Weights of a small GPT-style language model, trained from scratch on English Wikipedia.
Size: MLP 3072 SwiGLU, vocabulary 16399.
Each number is 200 + 20 x the weight over its row's rms, rounded and kept within 0 to 999. Layers, rows and columns count from 0. The size before them is the row's rms in percent of the matrix's.

# layer 3 MLP gate, 3072x768, rms 0.117, rows 2700-2736, columns 448-511
088,235,194,180,237,177,207,173,218,203,197,181,240,213,218,166,218,199,165,190,181,213,202,184,203,200,179,239,189,171,203,182,189,178,166,153,200,242,218,202,175,199,163,186,214,203,171,199,196,194,209,224,171,216,198,182,179,181,190,227,192,190,216,201,215
071,216,183,195,180,178,187,203,165,182,195,221,222,203,166,198,213,180,178,179,190,225,210,207,175,192,149,234,195,191,151,193,206,194,236,193,221,196,196,211,193,200,196,212,194,213,197,207,174,195,222,164,182,217,189,214,213,197,194,199,224,200,237,183,187
103,195,212,186,212,192,189,210,209,182,162,187,178,204,184,186,197,215,238,202,204,222,189,170,201,190,161,178,187,201,216,181,251,200,233,195,208,183,217,192,242,183,204,150,202,183,183,207,187,230,192,202,195,198,205,250,182,185,202,224,230,217,202,176,199
095,201,200,167,208,213,194,190,211,170,197,197,213,202,225,168,198,196,164,185,220,140,177,163,195,186,174,214,212,199,216,199,181,195,192,184,215,194,203,175,168,195,160,218,168,211,197,200,188,201,199,193,219,163,226,199,190,174,204,157,210,241,212,231,196
102,165,212,186,177,175,228,181,208,214,188,182,191,222,207,173,201,173,186,221,224,216,176,206,208,195,191,194,170,231,218,225,173,192,207,217,194,195,213,152,206,202,230,193,191,235,206,200,196,245,182,230,200,203,214,199,199,219,228,154,168,167,211,161,176
087,206,242,193,186,214,196,189,209,181,215,212,219,195,152,188,190,194,211,177,181,192,200,185,189,173,176,165,215,199,204,187,202,219,190,220,172,188,177,225,216,212,202,203,199,211,192,171,233,158,182,196,193,169,186,180,225,218,215,189,219,171,194,166,219
105,197,220,194,168,171,187,218,240,207,186,172,212,191,193,187,169,190,208,192,203,216,197,220,205,206,204,195,175,224,223,171,244,176,192,221,163,197,206,165,160,174,218,171,197,217,211,193,213,214,192,185,197,191,205,201,235,165,167,237,183,196,192,187,211
100,201,205,168,213,208,233,173,199,184,215,191,200,216,202,183,226,199,184,209,224,196,226,179,191,191,182,206,220,228,174,216,168,193,244,191,220,202,179,234,194,211,220,203,190,190,221,233,207,185,195,207,168,211,215,197,187,176,198,202,152,204,181,170,224
109,190,164,195,172,253,202,221,219,275,187,199,216,205,217,203,229,181,203,249,199,237,227,207,202,209,182,209,178,216,201,236,231,196,182,219,219,227,190,199,272,192,165,189,171,181,180,176,190,214,207,231,196,185,228,179,181,187,179,189,199,208,162,180,181
087,213,213,221,187,195,219,177,225,192,212,222,198,226,188,219,213,223,264,228,200,179,212,178,198,215,189,201,200,223,215,222,205,192,182,203,208,212,207,183,222,195,219,227,154,214,212,220,197,180,199,227,190,231,173,221,179,229,215,210,225,205,210,211,215
085,195,205,192,192,191,190,172,211,191,181,193,219,166,212,173,177,193,195,206,221,212,172,165,233,227,237,199,177,200,173,210,211,199,186,190,179,227,229,204,173,187,175,235,160,199,174,196,220,189,193,168,242,183,203,189,183,201,203,181,181,215,140,187,188
108,214,206,203,217,166,180,170,177,197,249,211,209,218,185,209,188,208,185,153,178,181,206,172,194,224,204,230,222,207,218,210,198,205,199,209,215,209,182,175,187,190,204,152,164,181,187,214,212,206,193,195,196,192,199,207,197,222,213,238,181,171,218,178,207
113,207,186,224,174,176,186,195,178,175,210,226,193,200,199,227,203,202,194,230,210,217,210,142,232,158,217,226,214,170,189,225,219,159,198,204,235,162,214,198,201,204,203,202,197,153,179,178,212,197,200,194,214,200,221,212,216,231,165,194,258,190,182,208,192
097,191,178,206,233,221,204,205,213,247,177,216,205,177,185,183,203,217,181,236,182,206,189,209,195,205,250,225,193,184,217,176,212,195,216,191,195,179,174,215,249,184,162,167,172,183,202,207,205,195,212,203,197,205,207,189,167,191,201,219,221,186,227,188,190
099,209,207,213,227,237,182,179,163,217,172,203,188,195,178,180,183,176,178,191,172,191,221,186,208,223,221,173,201,217,174,187,201,165,223,161,185,188,200,190,201,212,217,205,186,197,138,221,256,202,201,235,175,180,211,220,158,207,176,230,231,206,194,227,200
100,192,193,163,220,202,189,162,185,222,209,180,231,219,186,201,177,201,229,202,203,199,164,209,189,177,169,200,235,236,247,215,187,197,207,204,190,210,219,200,163,184,219,211,205,189,212,203,178,205,205,209,205,206,176,217,220,234,199,180,170,212,199,188,176
105,213,190,195,208,209,206,202,190,202,156,216,198,198,204,235,169,175,184,209,188,174,204,224,213,185,220,196,238,199,216,199,200,189,149,179,231,210,179,187,155,194,196,174,189,214,143,191,215,221,212,217,224,190,213,224,220,177,171,207,189,185,182,211,206
103,189,193,196,222,163,187,225,201,203,196,201,216,190,168,207,200,198,225,196,189,194,182,207,209,187,208,204,221,221,137,180,228,218,214,212,233,221,174,223,167,194,200,221,222,192,159,184,219,184,184,181,186,181,180,208,170,212,196,219,189,228,245,235,183
078,198,174,218,222,204,210,233,214,208,234,190,226,226,222,184,185,212,236,180,206,188,203,181,194,228,201,199,214,213,216,154,230,224,175,215,176,205,225,196,229,219,208,181,221,186,191,193,200,210,222,195,186,201,180,174,207,217,207,179,196,193,207,199,199
102,211,238,186,207,194,185,173,202,237,172,209,194,227,169,183,220,207,247,197,180,198,204,194,189,207,220,209,202,202,222,195,190,214,155,174,190,180,196,183,193,221,193,189,210,210,220,218,205,186,192,202,202,222,212,207,220,178,211,188,196,236,207,189,193
094,220,197,225,221,183,200,225,219,181,198,187,201,208,244,218,208,186,162,206,203,177,214,197,224,214,197,201,219,199,200,186,177,220,200,209,166,229,193,190,198,167,190,168,188,190,207,181,193,193,176,181,226,195,197,198,194,198,225,218,192,217,157,252,202
072,200,187,186,202,210,181,190,218,213,196,192,195,204,201,219,223,206,146,178,198,219,203,199,215,238,208,177,191,179,235,172,207,200,199,174,205,173,214,184,183,205,216,200,233,195,217,167,192,222,203,204,233,162,201,209,181,211,222,208,198,183,162,211,188
097,198,198,207,211,181,229,190,192,215,193,225,235,157,191,173,193,185,187,206,220,179,204,181,206,192,190,187,156,193,210,200,236,163,208,176,185,192,225,215,229,184,193,193,188,182,232,216,164,173,213,165,221,210,184,249,183,199,185,207,241,200,210,201,205
093,204,209,198,219,222,191,159,225,240,214,194,243,185,236,196,181,184,188,190,195,177,185,193,201,178,206,194,176,199,204,190,191,218,208,217,184,176,213,187,185,188,186,204,221,195,190,202,205,190,173,208,233,175,198,195,208,221,212,203,179,189,206,206,195
107,129,172,224,187,225,218,192,208,174,225,210,222,213,222,195,190,192,208,191,201,221,182,186,176,211,190,181,186,208,186,188,208,202,245,193,192,173,177,212,230,171,218,198,183,191,164,199,176,239,190,189,206,189,207,185,192,177,195,206,247,192,205,205,184
102,173,220,192,180,229,216,227,217,171,157,182,205,222,180,195,231,185,191,199,189,211,187,236,163,207,221,202,174,219,189,214,208,199,197,188,189,211,187,193,204,205,184,216,205,185,176,193,201,178,213,208,193,204,191,162,204,216,209,225,220,219,193,190,204
104,207,239,190,208,212,213,214,191,181,194,193,207,205,207,187,191,171,201,181,210,184,174,171,184,246,180,224,187,217,204,203,228,187,193,174,208,181,244,216,228,230,204,199,201,185,184,171,235,205,205,185,226,208,183,213,197,168,248,188,217,192,227,213,216
081,214,194,181,190,197,178,206,208,193,196,195,234,199,212,206,168,178,207,192,235,198,175,188,223,210,157,237,168,224,217,183,197,195,208,216,178,202,180,207,226,218,200,211,209,200,193,221,213,222,228,202,192,154,231,207,196,201,186,206,183,211,201,195,211
087,221,199,202,215,206,193,189,191,198,197,194,211,159,213,198,184,222,228,202,180,223,224,195,233,201,177,158,176,181,193,207,217,184,199,205,210,199,199,155,176,202,202,195,207,171,202,187,190,233,215,233,216,230,206,187,191,180,188,204,215,202,198,149,191
085,204,187,155,184,165,185,225,180,182,236,212,229,219,216,241,203,173,204,209,195,207,206,246,182,188,186,182,184,198,207,207,171,176,204,200,197,180,199,226,199,221,179,232,222,239,238,197,218,203,212,199,201,198,209,211,178,217,214,240,165,208,215,187,194
104,202,224,161,193,187,247,183,189,200,220,158,182,180,199,206,203,205,190,243,172,220,202,168,207,176,214,200,190,206,183,190,198,209,165,188,238,226,201,205,181,169,206,200,237,219,176,194,185,190,188,178,179,225,195,201,206,191,202,197,192,178,191,199,233
111,198,160,201,208,227,203,203,208,227,211,192,161,176,175,210,202,198,199,183,216,216,242,190,204,188,201,221,213,260,208,173,176,182,174,190,248,199,224,165,185,189,203,219,195,204,208,167,206,204,233,214,165,216,164,194,210,193,154,212,186,227,185,226,180
118,208,154,195,179,177,215,202,213,184,178,181,175,176,229,152,191,216,230,215,216,180,196,211,198,241,194,194,192,182,179,219,193,171,172,215,240,206,184,228,165,225,167,169,182,210,232,153,193,220,238,189,209,213,229,182,216,183,166,187,189,160,207,210,202
099,187,202,172,216,212,209,206,181,204,199,202,183,201,205,191,190,228,204,185,232,171,199,183,209,206,194,216,226,186,188,205,183,220,204,208,212,196,204,205,226,198,194,203,210,172,202,210,199,181,186,234,207,192,171,165,215,217,189,203,210,215,184,192,201
096,179,234,226,220,217,195,200,207,203,215,199,188,198,195,151,177,214,198,225,209,167,202,176,183,251,205,176,186,207,244,189,215,187,206,199,190,204,189,194,178,201,198,194,202,183,139,197,206,212,201,258,195,218,195,205,190,209,185,189,193,210,180,208,204
090,189,241,207,223,254,195,223,214,210,207,187,209,234,170,186,201,175,241,213,165,234,214,193,166,251,201,183,198,211,205,179,206,208,169,205,222,193,185,224,218,176,195,176,185,156,177,174,228,228,217,204,216,235,212,189,225,206,197,188,215,219,200,182,172
091,226,177,183,243,236,201,184,186,221,196,181,212,188,194,171,202,191,190,201,212,217,221,259,197,217,217,218,214,207,214,204,205,200,206,195,191,235,207,225,209,242,244,171,184,190,213,202,208,186,243,193,200,206,220,187,209,186,206,202,211,180,184,215,208
# layer 3 MLP up, 3072x768, rms 0.114, rows 2700-2735, columns 448-511
088,220,235,171,198,181,218,213,182,201,184,193,228,219,191,184,198,243,213,203,220,176,191,194,186,172,197,189,215,204,195,184,193,226,222,191,194,225,184,182,205,248,221,165,203,199,142,190,212,164,208,208,188,224,214,224,194,190,229,184,225,203,219,186,223
069,189,212,174,188,177,186,191,205,194,207,217,227,197,229,187,196,171,170,178,204,230,183,185,160,196,152,215,205,197,195,213,209,212,205,200,214,201,193,162,200,205,205,202,187,217,166,202,229,245,193,190,172,211,192,174,199,214,221,214,164,206,202,201,213
107,220,193,179,199,222,210,183,195,203,210,190,172,196,199,243,212,195,197,193,242,172,190,222,228,222,234,212,197,205,206,224,203,222,194,216,223,185,234,240,216,165,214,154,182,218,198,203,201,194,209,165,162,203,228,191,186,203,186,159,219,194,194,220,164
095,218,195,190,187,165,198,232,211,184,198,192,199,184,180,190,192,206,203,230,199,199,191,186,222,227,187,202,199,210,201,197,190,166,191,227,192,202,201,201,199,178,231,159,199,224,186,202,213,214,187,215,195,196,207,193,205,202,248,177,256,211,208,190,194
097,157,246,218,195,250,156,212,171,219,172,201,195,201,215,193,203,193,194,213,191,237,193,189,161,197,186,220,210,170,197,168,219,173,197,198,229,220,172,218,196,220,193,190,204,198,212,192,192,207,217,188,203,201,178,188,199,219,250,177,185,217,223,254,187
084,187,240,190,202,218,214,177,173,175,173,197,217,201,223,165,195,249,209,217,214,183,202,208,193,212,197,212,224,190,223,246,193,216,183,193,218,209,228,194,217,189,222,202,189,176,205,211,200,179,158,170,193,199,199,183,205,155,228,201,204,201,217,183,206
100,233,185,182,182,202,225,204,196,211,234,210,198,215,186,213,182,178,199,186,201,193,172,184,185,195,169,198,177,215,181,225,199,235,210,191,238,199,217,188,198,226,207,203,195,174,168,215,162,195,223,222,195,217,191,171,175,205,214,176,200,201,218,192,218
106,217,202,178,232,209,225,237,206,166,219,185,212,199,199,182,211,202,191,199,178,209,240,192,194,175,170,178,205,199,195,208,204,191,247,186,208,186,182,214,244,225,210,202,200,182,186,198,217,207,199,233,191,191,196,205,180,185,164,209,208,219,218,204,222
102,206,182,207,224,194,193,210,211,202,195,187,149,180,209,207,208,230,181,183,202,196,177,214,197,198,208,192,197,228,227,218,158,188,180,205,193,205,225,201,217,211,197,213,192,221,182,195,185,207,224,193,195,212,223,216,215,210,178,187,256,212,192,200,233
087,197,192,210,220,174,231,201,206,206,216,200,212,184,213,202,198,224,214,189,202,217,212,184,208,211,205,180,174,224,211,229,197,186,206,186,177,221,194,190,203,174,196,209,163,227,217,184,207,126,208,203,172,216,195,208,191,199,231,244,176,170,226,222,196
089,169,171,208,214,217,180,180,176,165,172,168,233,207,204,157,213,192,190,215,217,206,208,194,231,213,220,230,183,239,171,201,176,167,181,149,180,214,234,210,199,193,240,200,182,167,194,223,231,189,206,205,224,192,183,217,167,218,166,188,230,197,176,197,166
108,172,198,198,211,166,222,181,208,205,190,167,209,201,231,217,185,198,180,193,201,212,214,182,202,189,188,189,200,173,170,239,171,190,195,172,205,206,239,175,201,221,195,200,184,203,190,185,239,207,215,208,222,206,195,186,192,222,198,221,169,216,207,197,192
114,217,205,201,195,218,176,219,184,178,228,224,194,210,207,224,215,203,191,254,198,203,188,189,191,195,224,181,208,200,184,183,168,200,198,200,259,168,206,212,183,167,216,234,191,178,186,160,228,235,207,187,193,168,198,211,194,216,181,201,226,203,193,180,207
095,219,213,194,207,218,212,195,188,224,217,196,149,171,200,187,159,199,185,211,184,236,226,206,164,205,243,190,216,187,178,217,192,171,178,175,187,161,206,209,245,192,191,196,204,233,210,200,235,190,209,185,196,197,193,203,181,208,186,227,187,230,216,212,193
102,168,236,191,210,213,219,211,183,171,220,199,248,227,225,198,212,182,185,175,162,221,199,201,207,190,180,228,210,190,200,196,211,232,215,188,204,211,166,170,200,192,210,215,182,188,197,208,206,180,210,209,185,226,221,190,243,200,187,230,189,189,189,184,203
096,219,183,171,187,232,221,185,190,217,200,184,199,217,202,198,196,226,215,214,194,156,155,251,210,197,209,232,211,178,224,224,190,177,208,198,210,176,188,187,216,177,189,214,186,190,175,218,185,205,174,214,186,217,192,188,192,199,173,222,190,219,208,201,192
101,216,208,220,210,178,206,212,183,184,226,202,222,196,227,198,204,179,185,202,197,210,198,162,178,192,194,198,207,216,176,191,209,200,201,202,230,209,206,191,193,192,231,191,165,144,219,187,231,185,207,140,185,217,174,195,197,214,197,204,159,228,226,207,149
112,240,195,191,217,210,193,208,196,195,189,228,205,194,219,184,208,176,187,206,203,204,176,186,146,235,217,203,201,184,195,176,211,227,198,257,226,202,178,217,179,177,204,217,199,191,176,174,227,190,199,172,192,192,179,217,240,194,162,207,193,185,201,216,179
076,195,229,232,222,186,205,242,206,175,174,212,200,187,219,204,198,216,199,200,174,208,196,181,232,178,201,200,203,181,187,218,191,224,182,220,216,193,191,180,250,249,197,166,196,168,219,193,191,169,218,186,177,182,187,222,200,165,160,206,235,188,192,223,171
100,230,217,219,200,239,156,200,193,239,196,194,214,201,231,206,176,187,173,252,222,194,189,214,191,216,180,184,180,182,213,213,190,202,226,238,180,221,198,198,200,168,229,217,204,156,184,211,212,203,172,201,202,213,194,228,221,196,216,223,215,205,190,226,164
092,216,174,187,239,199,202,230,193,163,229,191,202,158,199,161,197,212,181,190,181,173,227,179,203,194,205,154,154,208,185,159,202,195,210,229,222,228,171,178,222,188,249,176,212,180,190,198,211,207,181,214,210,214,212,230,205,190,232,213,203,165,185,216,194
072,196,182,226,148,208,168,237,180,189,208,178,198,195,209,197,197,197,225,195,222,221,171,217,197,217,206,184,180,170,200,167,199,195,203,200,195,157,184,196,259,188,186,201,203,194,195,164,197,220,227,175,190,207,185,215,191,209,192,198,231,215,172,216,195
093,215,209,196,172,205,209,214,217,216,209,162,192,247,227,190,239,239,217,195,232,218,169,190,183,199,211,191,248,186,199,190,202,178,196,209,229,214,188,182,193,215,189,200,213,236,180,181,213,216,176,237,220,204,229,209,209,196,206,161,201,189,188,189,192
088,198,189,201,185,161,217,197,172,157,208,225,181,199,178,188,201,211,206,239,185,212,179,164,186,223,174,225,217,188,227,188,170,220,203,228,183,204,216,214,201,170,175,206,162,202,199,215,212,189,214,164,193,218,185,208,173,236,175,239,204,235,189,199,221
106,185,199,205,203,176,232,233,187,201,198,211,193,199,197,182,222,190,187,199,182,233,168,217,198,217,206,210,213,179,184,198,221,158,180,171,192,191,241,203,200,189,219,224,222,201,192,207,194,222,213,213,195,182,187,210,223,212,179,191,223,180,219,217,176
101,216,173,182,172,223,185,212,219,217,215,212,189,179,212,165,189,214,190,149,222,192,199,198,166,225,196,218,201,199,217,183,175,191,192,218,215,188,176,200,252,221,206,186,198,231,197,204,191,160,179,181,189,205,231,198,198,211,188,231,186,182,206,196,186
100,209,167,170,185,215,189,209,228,170,203,199,214,197,144,210,167,196,248,202,205,195,167,199,207,218,201,210,211,230,172,184,186,203,205,200,205,151,189,213,218,240,240,234,182,155,224,195,184,193,232,194,178,201,184,158,175,205,209,240,193,217,187,181,199
074,200,200,180,203,179,198,212,210,229,217,194,193,216,226,225,193,216,189,175,219,236,164,150,214,187,179,245,175,183,189,196,185,218,209,186,162,211,132,216,198,205,212,197,207,200,193,209,183,188,183,150,207,185,220,202,168,192,167,195,200,196,180,185,223
084,181,195,190,199,173,192,180,228,226,186,178,196,214,195,191,234,201,191,192,209,221,190,210,196,172,218,202,206,189,219,237,202,203,187,200,189,223,225,225,213,212,229,194,213,201,177,213,179,203,201,210,221,248,188,193,187,213,202,183,181,221,207,187,190
096,198,202,190,200,217,205,206,192,221,196,189,215,167,207,189,198,176,183,184,191,119,214,249,202,173,184,201,218,182,185,216,178,201,178,204,214,195,185,181,226,182,219,179,229,184,192,215,168,190,210,209,163,185,187,177,184,211,223,188,204,217,223,198,205
105,184,191,205,210,207,156,220,171,191,221,215,231,186,201,179,194,212,200,234,206,209,220,199,207,186,213,178,211,206,231,202,207,200,161,185,161,241,207,217,228,214,215,197,185,213,153,225,214,224,187,191,165,213,184,207,226,215,193,224,186,235,249,184,235
110,184,222,197,215,209,228,235,209,219,159,238,188,204,193,191,210,199,207,213,211,176,200,211,196,214,175,170,222,209,184,208,183,197,205,175,167,173,191,173,200,222,180,192,180,198,175,175,196,205,216,215,196,224,193,219,183,195,197,213,183,183,191,207,226
119,220,164,188,206,186,173,196,208,202,159,205,202,181,219,210,166,217,197,222,210,199,196,199,160,215,226,176,232,205,168,241,223,219,158,220,197,233,192,215,190,173,170,206,228,205,210,191,201,206,179,206,203,224,224,182,216,177,164,213,185,149,202,219,227
104,175,197,165,194,190,222,178,202,196,223,211,174,215,238,188,215,182,210,193,207,202,230,206,206,209,169,177,192,176,197,192,171,157,185,192,209,229,201,233,181,181,170,218,182,237,195,202,227,191,190,193,200,212,206,191,237,230,179,217,206,179,192,177,195
094,211,213,202,220,212,191,181,193,210,208,175,215,172,208,198,219,180,171,220,225,216,236,175,170,184,188,227,201,187,170,180,207,182,194,203,147,204,219,208,259,195,237,215,186,225,220,201,188,191,228,152,215,204,231,194,223,215,184,218,160,183,175,188,235
091,170,216,197,174,214,226,185,181,188,197,197,170,209,195,208,222,223,229,220,173,189,215,207,216,190,223,203,157,210,216,183,189,223,168,188,238,180,199,215,191,212,202,184,248,175,217,215,212,222,181,199,206,171,217,191,202,227,217,211,231,193,227,195,190
# layer 3 MLP down (transposed), 3072x768, rms 0.108, rows 2700-2735, columns 448-511
091,174,211,218,213,210,227,172,159,199,197,190,212,203,197,164,228,192,215,186,208,221,234,205,210,228,175,202,173,222,213,203,187,213,222,227,174,226,236,186,174,209,183,211,216,220,194,229,225,165,225,159,186,218,227,203,194,190,204,190,180,234,217,197,215
074,193,189,191,156,216,186,227,221,205,232,205,223,212,205,232,203,211,183,191,215,172,172,194,190,205,202,217,220,175,181,215,217,189,196,183,191,200,165,208,190,214,177,194,190,215,242,189,200,159,178,213,217,224,183,214,189,179,202,213,168,183,189,204,234
103,185,210,164,214,198,201,181,231,187,202,195,180,216,198,182,200,179,180,202,203,190,161,177,200,176,183,215,186,160,191,194,220,192,189,210,180,196,218,193,169,189,191,215,186,155,188,184,208,216,203,247,229,217,184,205,231,192,206,235,185,196,200,202,221
094,223,200,193,186,172,258,200,207,221,215,189,184,172,208,210,187,218,194,187,168,231,176,193,222,170,187,173,234,218,226,202,216,196,182,216,208,153,200,210,195,160,223,200,211,235,203,213,218,186,225,227,209,201,180,170,214,209,192,200,186,164,173,202,200
097,192,183,188,167,231,190,189,193,225,189,186,227,184,178,177,162,182,173,200,205,199,208,189,191,186,214,180,213,183,233,217,217,196,179,169,217,175,214,164,201,198,189,178,217,194,196,182,177,173,184,187,213,211,216,198,181,183,182,143,221,193,198,193,158
090,184,242,203,220,206,196,208,215,201,203,220,215,227,221,163,201,193,193,195,188,224,211,176,176,188,207,173,181,187,186,230,146,215,205,248,186,180,194,174,185,175,196,203,168,181,165,200,203,224,179,241,196,212,185,240,195,181,180,190,206,197,183,236,224
113,219,183,236,196,241,186,197,172,199,215,195,194,169,201,230,199,186,210,185,212,187,189,211,204,202,195,216,191,210,223,228,192,244,205,189,214,174,207,201,235,179,175,194,179,197,190,177,206,188,199,209,180,242,207,212,194,227,167,197,203,189,191,185,182
104,196,196,208,206,201,239,230,178,217,165,198,179,195,154,202,205,198,191,184,239,260,209,187,193,188,203,204,232,189,189,200,202,193,238,209,182,233,219,194,182,198,212,203,163,212,241,199,215,198,210,189,195,239,191,205,179,224,189,229,222,210,174,179,233
107,205,219,187,195,193,198,224,212,214,179,194,189,197,208,222,155,224,199,249,215,217,198,229,204,195,190,174,172,220,204,230,193,216,199,194,206,193,207,195,168,231,229,203,156,245,216,211,211,200,171,200,228,196,233,166,192,203,198,158,199,200,195,203,186
096,204,220,226,162,154,197,188,201,180,229,190,194,207,202,222,182,209,222,183,223,184,218,157,184,200,252,199,216,203,237,187,210,241,193,221,192,216,214,165,199,195,204,221,203,223,193,205,219,175,172,226,189,232,208,190,246,199,184,191,186,214,179,190,195
099,206,160,172,183,146,172,212,173,210,204,214,199,221,183,204,204,148,165,195,200,212,227,187,218,204,201,222,201,180,185,199,184,208,210,143,182,186,152,197,185,223,172,222,193,190,193,174,192,191,239,212,205,205,189,189,181,243,182,211,224,201,201,206,189
104,212,167,168,210,196,202,206,243,189,242,225,211,217,213,194,208,204,199,202,200,177,194,197,170,197,163,174,203,181,203,223,220,164,200,211,207,184,194,180,205,173,191,193,240,206,162,176,229,198,213,222,193,194,214,171,194,192,189,249,188,190,194,166,201
114,197,193,195,176,212,161,219,195,166,234,219,197,196,205,193,137,228,177,217,186,207,213,184,207,207,195,186,191,187,182,188,198,196,204,173,228,161,188,212,220,207,182,170,209,183,202,165,204,182,244,197,184,199,187,199,210,227,193,208,196,226,232,206,195
098,212,240,203,148,179,199,177,202,205,199,217,208,196,215,202,181,225,181,220,190,250,224,223,207,180,168,184,159,169,173,238,184,171,198,212,214,198,196,193,189,236,183,214,191,195,234,213,219,205,208,183,173,222,221,241,150,228,219,184,202,170,179,191,223
102,176,193,187,207,187,249,214,219,217,228,211,175,180,197,227,210,192,196,236,216,204,179,191,228,229,201,226,213,174,196,222,208,200,204,204,179,179,233,203,184,192,192,212,206,193,206,185,220,227,198,221,187,230,206,200,221,201,162,202,190,226,192,195,179
096,183,199,231,206,194,212,206,193,204,193,215,201,193,195,224,207,215,163,179,201,237,232,208,201,172,184,203,178,244,189,171,204,220,186,219,209,215,202,183,216,199,222,210,197,175,222,193,217,219,222,204,190,191,196,175,203,186,201,238,222,226,245,194,230
103,197,214,192,183,162,201,194,229,166,185,244,210,215,187,176,234,199,235,159,206,195,227,193,215,193,201,222,206,145,159,226,196,231,201,213,192,221,208,192,193,231,185,185,210,221,168,210,247,184,192,169,222,199,184,220,196,194,199,170,171,231,214,175,184
111,202,209,176,178,203,206,200,193,208,200,199,199,220,202,230,197,165,231,178,209,222,187,200,158,218,172,186,195,161,198,187,212,179,209,192,218,203,239,204,208,197,186,214,174,207,239,202,176,202,178,161,205,217,218,187,194,207,199,234,190,209,172,241,177
086,206,198,214,177,229,180,198,205,179,171,215,190,194,220,206,232,204,181,164,174,240,191,211,204,189,206,199,192,218,216,190,171,170,195,179,193,236,199,195,186,206,164,173,180,164,198,188,224,173,208,224,151,207,203,201,168,193,183,207,217,182,183,189,183
099,173,184,225,199,199,215,181,171,213,211,211,194,191,168,210,188,235,200,185,209,192,221,214,197,233,203,178,199,187,208,198,184,186,250,169,158,205,174,168,186,164,233,226,202,210,200,192,197,182,216,185,223,183,189,189,183,196,193,177,218,218,203,241,173
095,186,216,184,209,228,163,198,175,200,216,191,215,200,201,231,207,199,162,172,193,210,215,187,191,207,177,167,222,208,217,174,212,228,185,206,221,207,185,196,215,191,179,226,192,222,190,233,197,162,187,190,191,206,236,194,169,178,205,185,217,184,235,212,218
074,249,206,191,197,168,182,209,189,188,221,190,205,202,196,213,200,227,192,212,208,223,183,167,208,181,192,219,185,215,222,202,199,205,197,199,224,235,174,204,139,216,188,196,206,151,211,182,197,210,160,194,183,195,199,258,200,205,185,203,197,182,190,219,196
103,186,190,206,213,247,178,166,198,197,222,148,169,243,197,174,217,195,183,173,223,235,237,209,204,181,229,203,190,207,200,216,186,212,214,201,188,206,193,207,186,173,199,170,181,217,221,195,216,205,207,205,262,177,205,212,213,131,177,185,191,201,182,219,200
098,188,160,211,198,227,194,223,176,193,217,191,212,218,153,223,201,201,220,203,223,183,216,196,227,209,202,205,188,176,196,182,181,184,206,205,171,150,172,213,180,199,204,213,210,183,184,216,212,201,203,187,159,208,195,180,204,183,172,194,212,232,173,184,243
107,201,203,222,185,237,227,222,214,189,190,179,193,200,201,220,204,179,161,206,203,183,195,230,189,198,204,202,217,201,183,223,234,193,201,192,252,177,181,210,202,172,199,179,166,177,220,202,174,208,206,201,201,227,230,217,197,228,180,191,201,194,244,203,209
100,191,166,177,172,188,178,224,200,172,233,205,248,197,191,229,177,197,156,211,227,177,183,185,215,156,221,203,214,214,228,227,191,204,196,214,211,236,206,205,170,204,210,204,220,202,181,169,197,181,191,194,214,217,221,185,238,192,192,198,190,196,222,176,208
100,217,188,193,187,211,163,267,235,205,243,216,180,227,174,226,225,188,208,207,189,188,188,180,200,168,202,243,190,213,185,208,191,215,191,198,190,243,179,210,196,174,189,219,200,241,213,154,190,195,199,192,174,191,195,197,200,219,242,192,223,206,191,197,186
085,195,251,206,168,175,196,198,188,220,193,161,195,199,211,230,206,185,191,177,194,229,199,208,178,183,205,218,190,169,176,195,210,203,211,169,197,193,236,203,191,197,192,199,211,214,191,228,214,223,168,191,215,211,177,178,195,212,205,194,208,214,194,196,196
088,188,212,215,197,198,202,183,210,212,168,227,204,189,205,154,205,236,183,201,213,210,194,199,217,195,211,210,202,206,196,192,230,197,186,204,219,176,168,217,178,158,184,190,213,220,186,202,203,203,200,219,219,156,215,216,228,212,217,187,161,226,197,183,222
095,174,202,223,200,198,183,193,219,181,227,198,185,185,216,199,201,169,192,201,187,192,192,208,190,231,200,233,183,178,210,184,178,222,196,205,205,169,219,246,183,177,168,231,222,244,175,210,205,195,216,202,217,179,218,208,173,170,223,186,170,185,204,201,207
105,211,220,189,207,204,227,245,198,196,206,146,217,193,200,183,222,205,205,197,159,165,213,176,179,199,194,199,202,213,200,199,190,167,199,210,192,207,178,215,222,209,200,219,183,189,190,199,188,214,221,195,167,229,195,222,189,195,217,197,218,225,170,183,225
104,183,204,194,205,203,199,206,200,211,215,205,216,187,182,181,220,205,203,176,239,212,211,204,210,183,157,213,212,214,182,221,193,178,218,184,217,208,207,201,199,234,206,176,154,224,203,195,179,188,202,210,235,210,193,224,203,199,191,191,183,201,207,205,209
123,214,157,187,197,196,193,178,175,184,180,155,174,195,222,215,163,237,173,221,189,190,227,214,183,243,240,165,206,173,210,232,234,196,184,205,220,194,185,241,211,197,189,201,209,169,200,186,182,199,180,201,223,218,181,201,199,195,156,192,190,209,183,228,192
097,181,174,216,170,211,249,186,225,204,216,185,196,228,216,200,180,193,205,217,169,184,240,218,172,163,190,189,199,227,210,206,210,211,233,246,194,215,232,223,198,212,187,196,213,197,187,202,186,189,204,188,208,225,175,206,152,217,182,229,225,269,216,231,209
095,182,239,213,175,186,193,176,199,197,215,198,218,176,217,193,199,185,197,176,198,243,178,176,191,167,228,159,203,195,201,189,186,204,206,183,226,178,218,181,223,223,191,144,220,177,202,193,198,217,196,182,193,165,189,235,215,212,240,192,201,215,175,220,205
097,244,159,195,229,193,189,202,202,178,213,231,194,186,185,193,232,223,197,207,174,190,213,188,185,165,208,196,261,210,200,227,197,190,190,176,182,229,183,200,170,194,191,244,225,193,224,174,183,200,173,192,203,210,193,198,215,223,200,208,190,200,244,194,240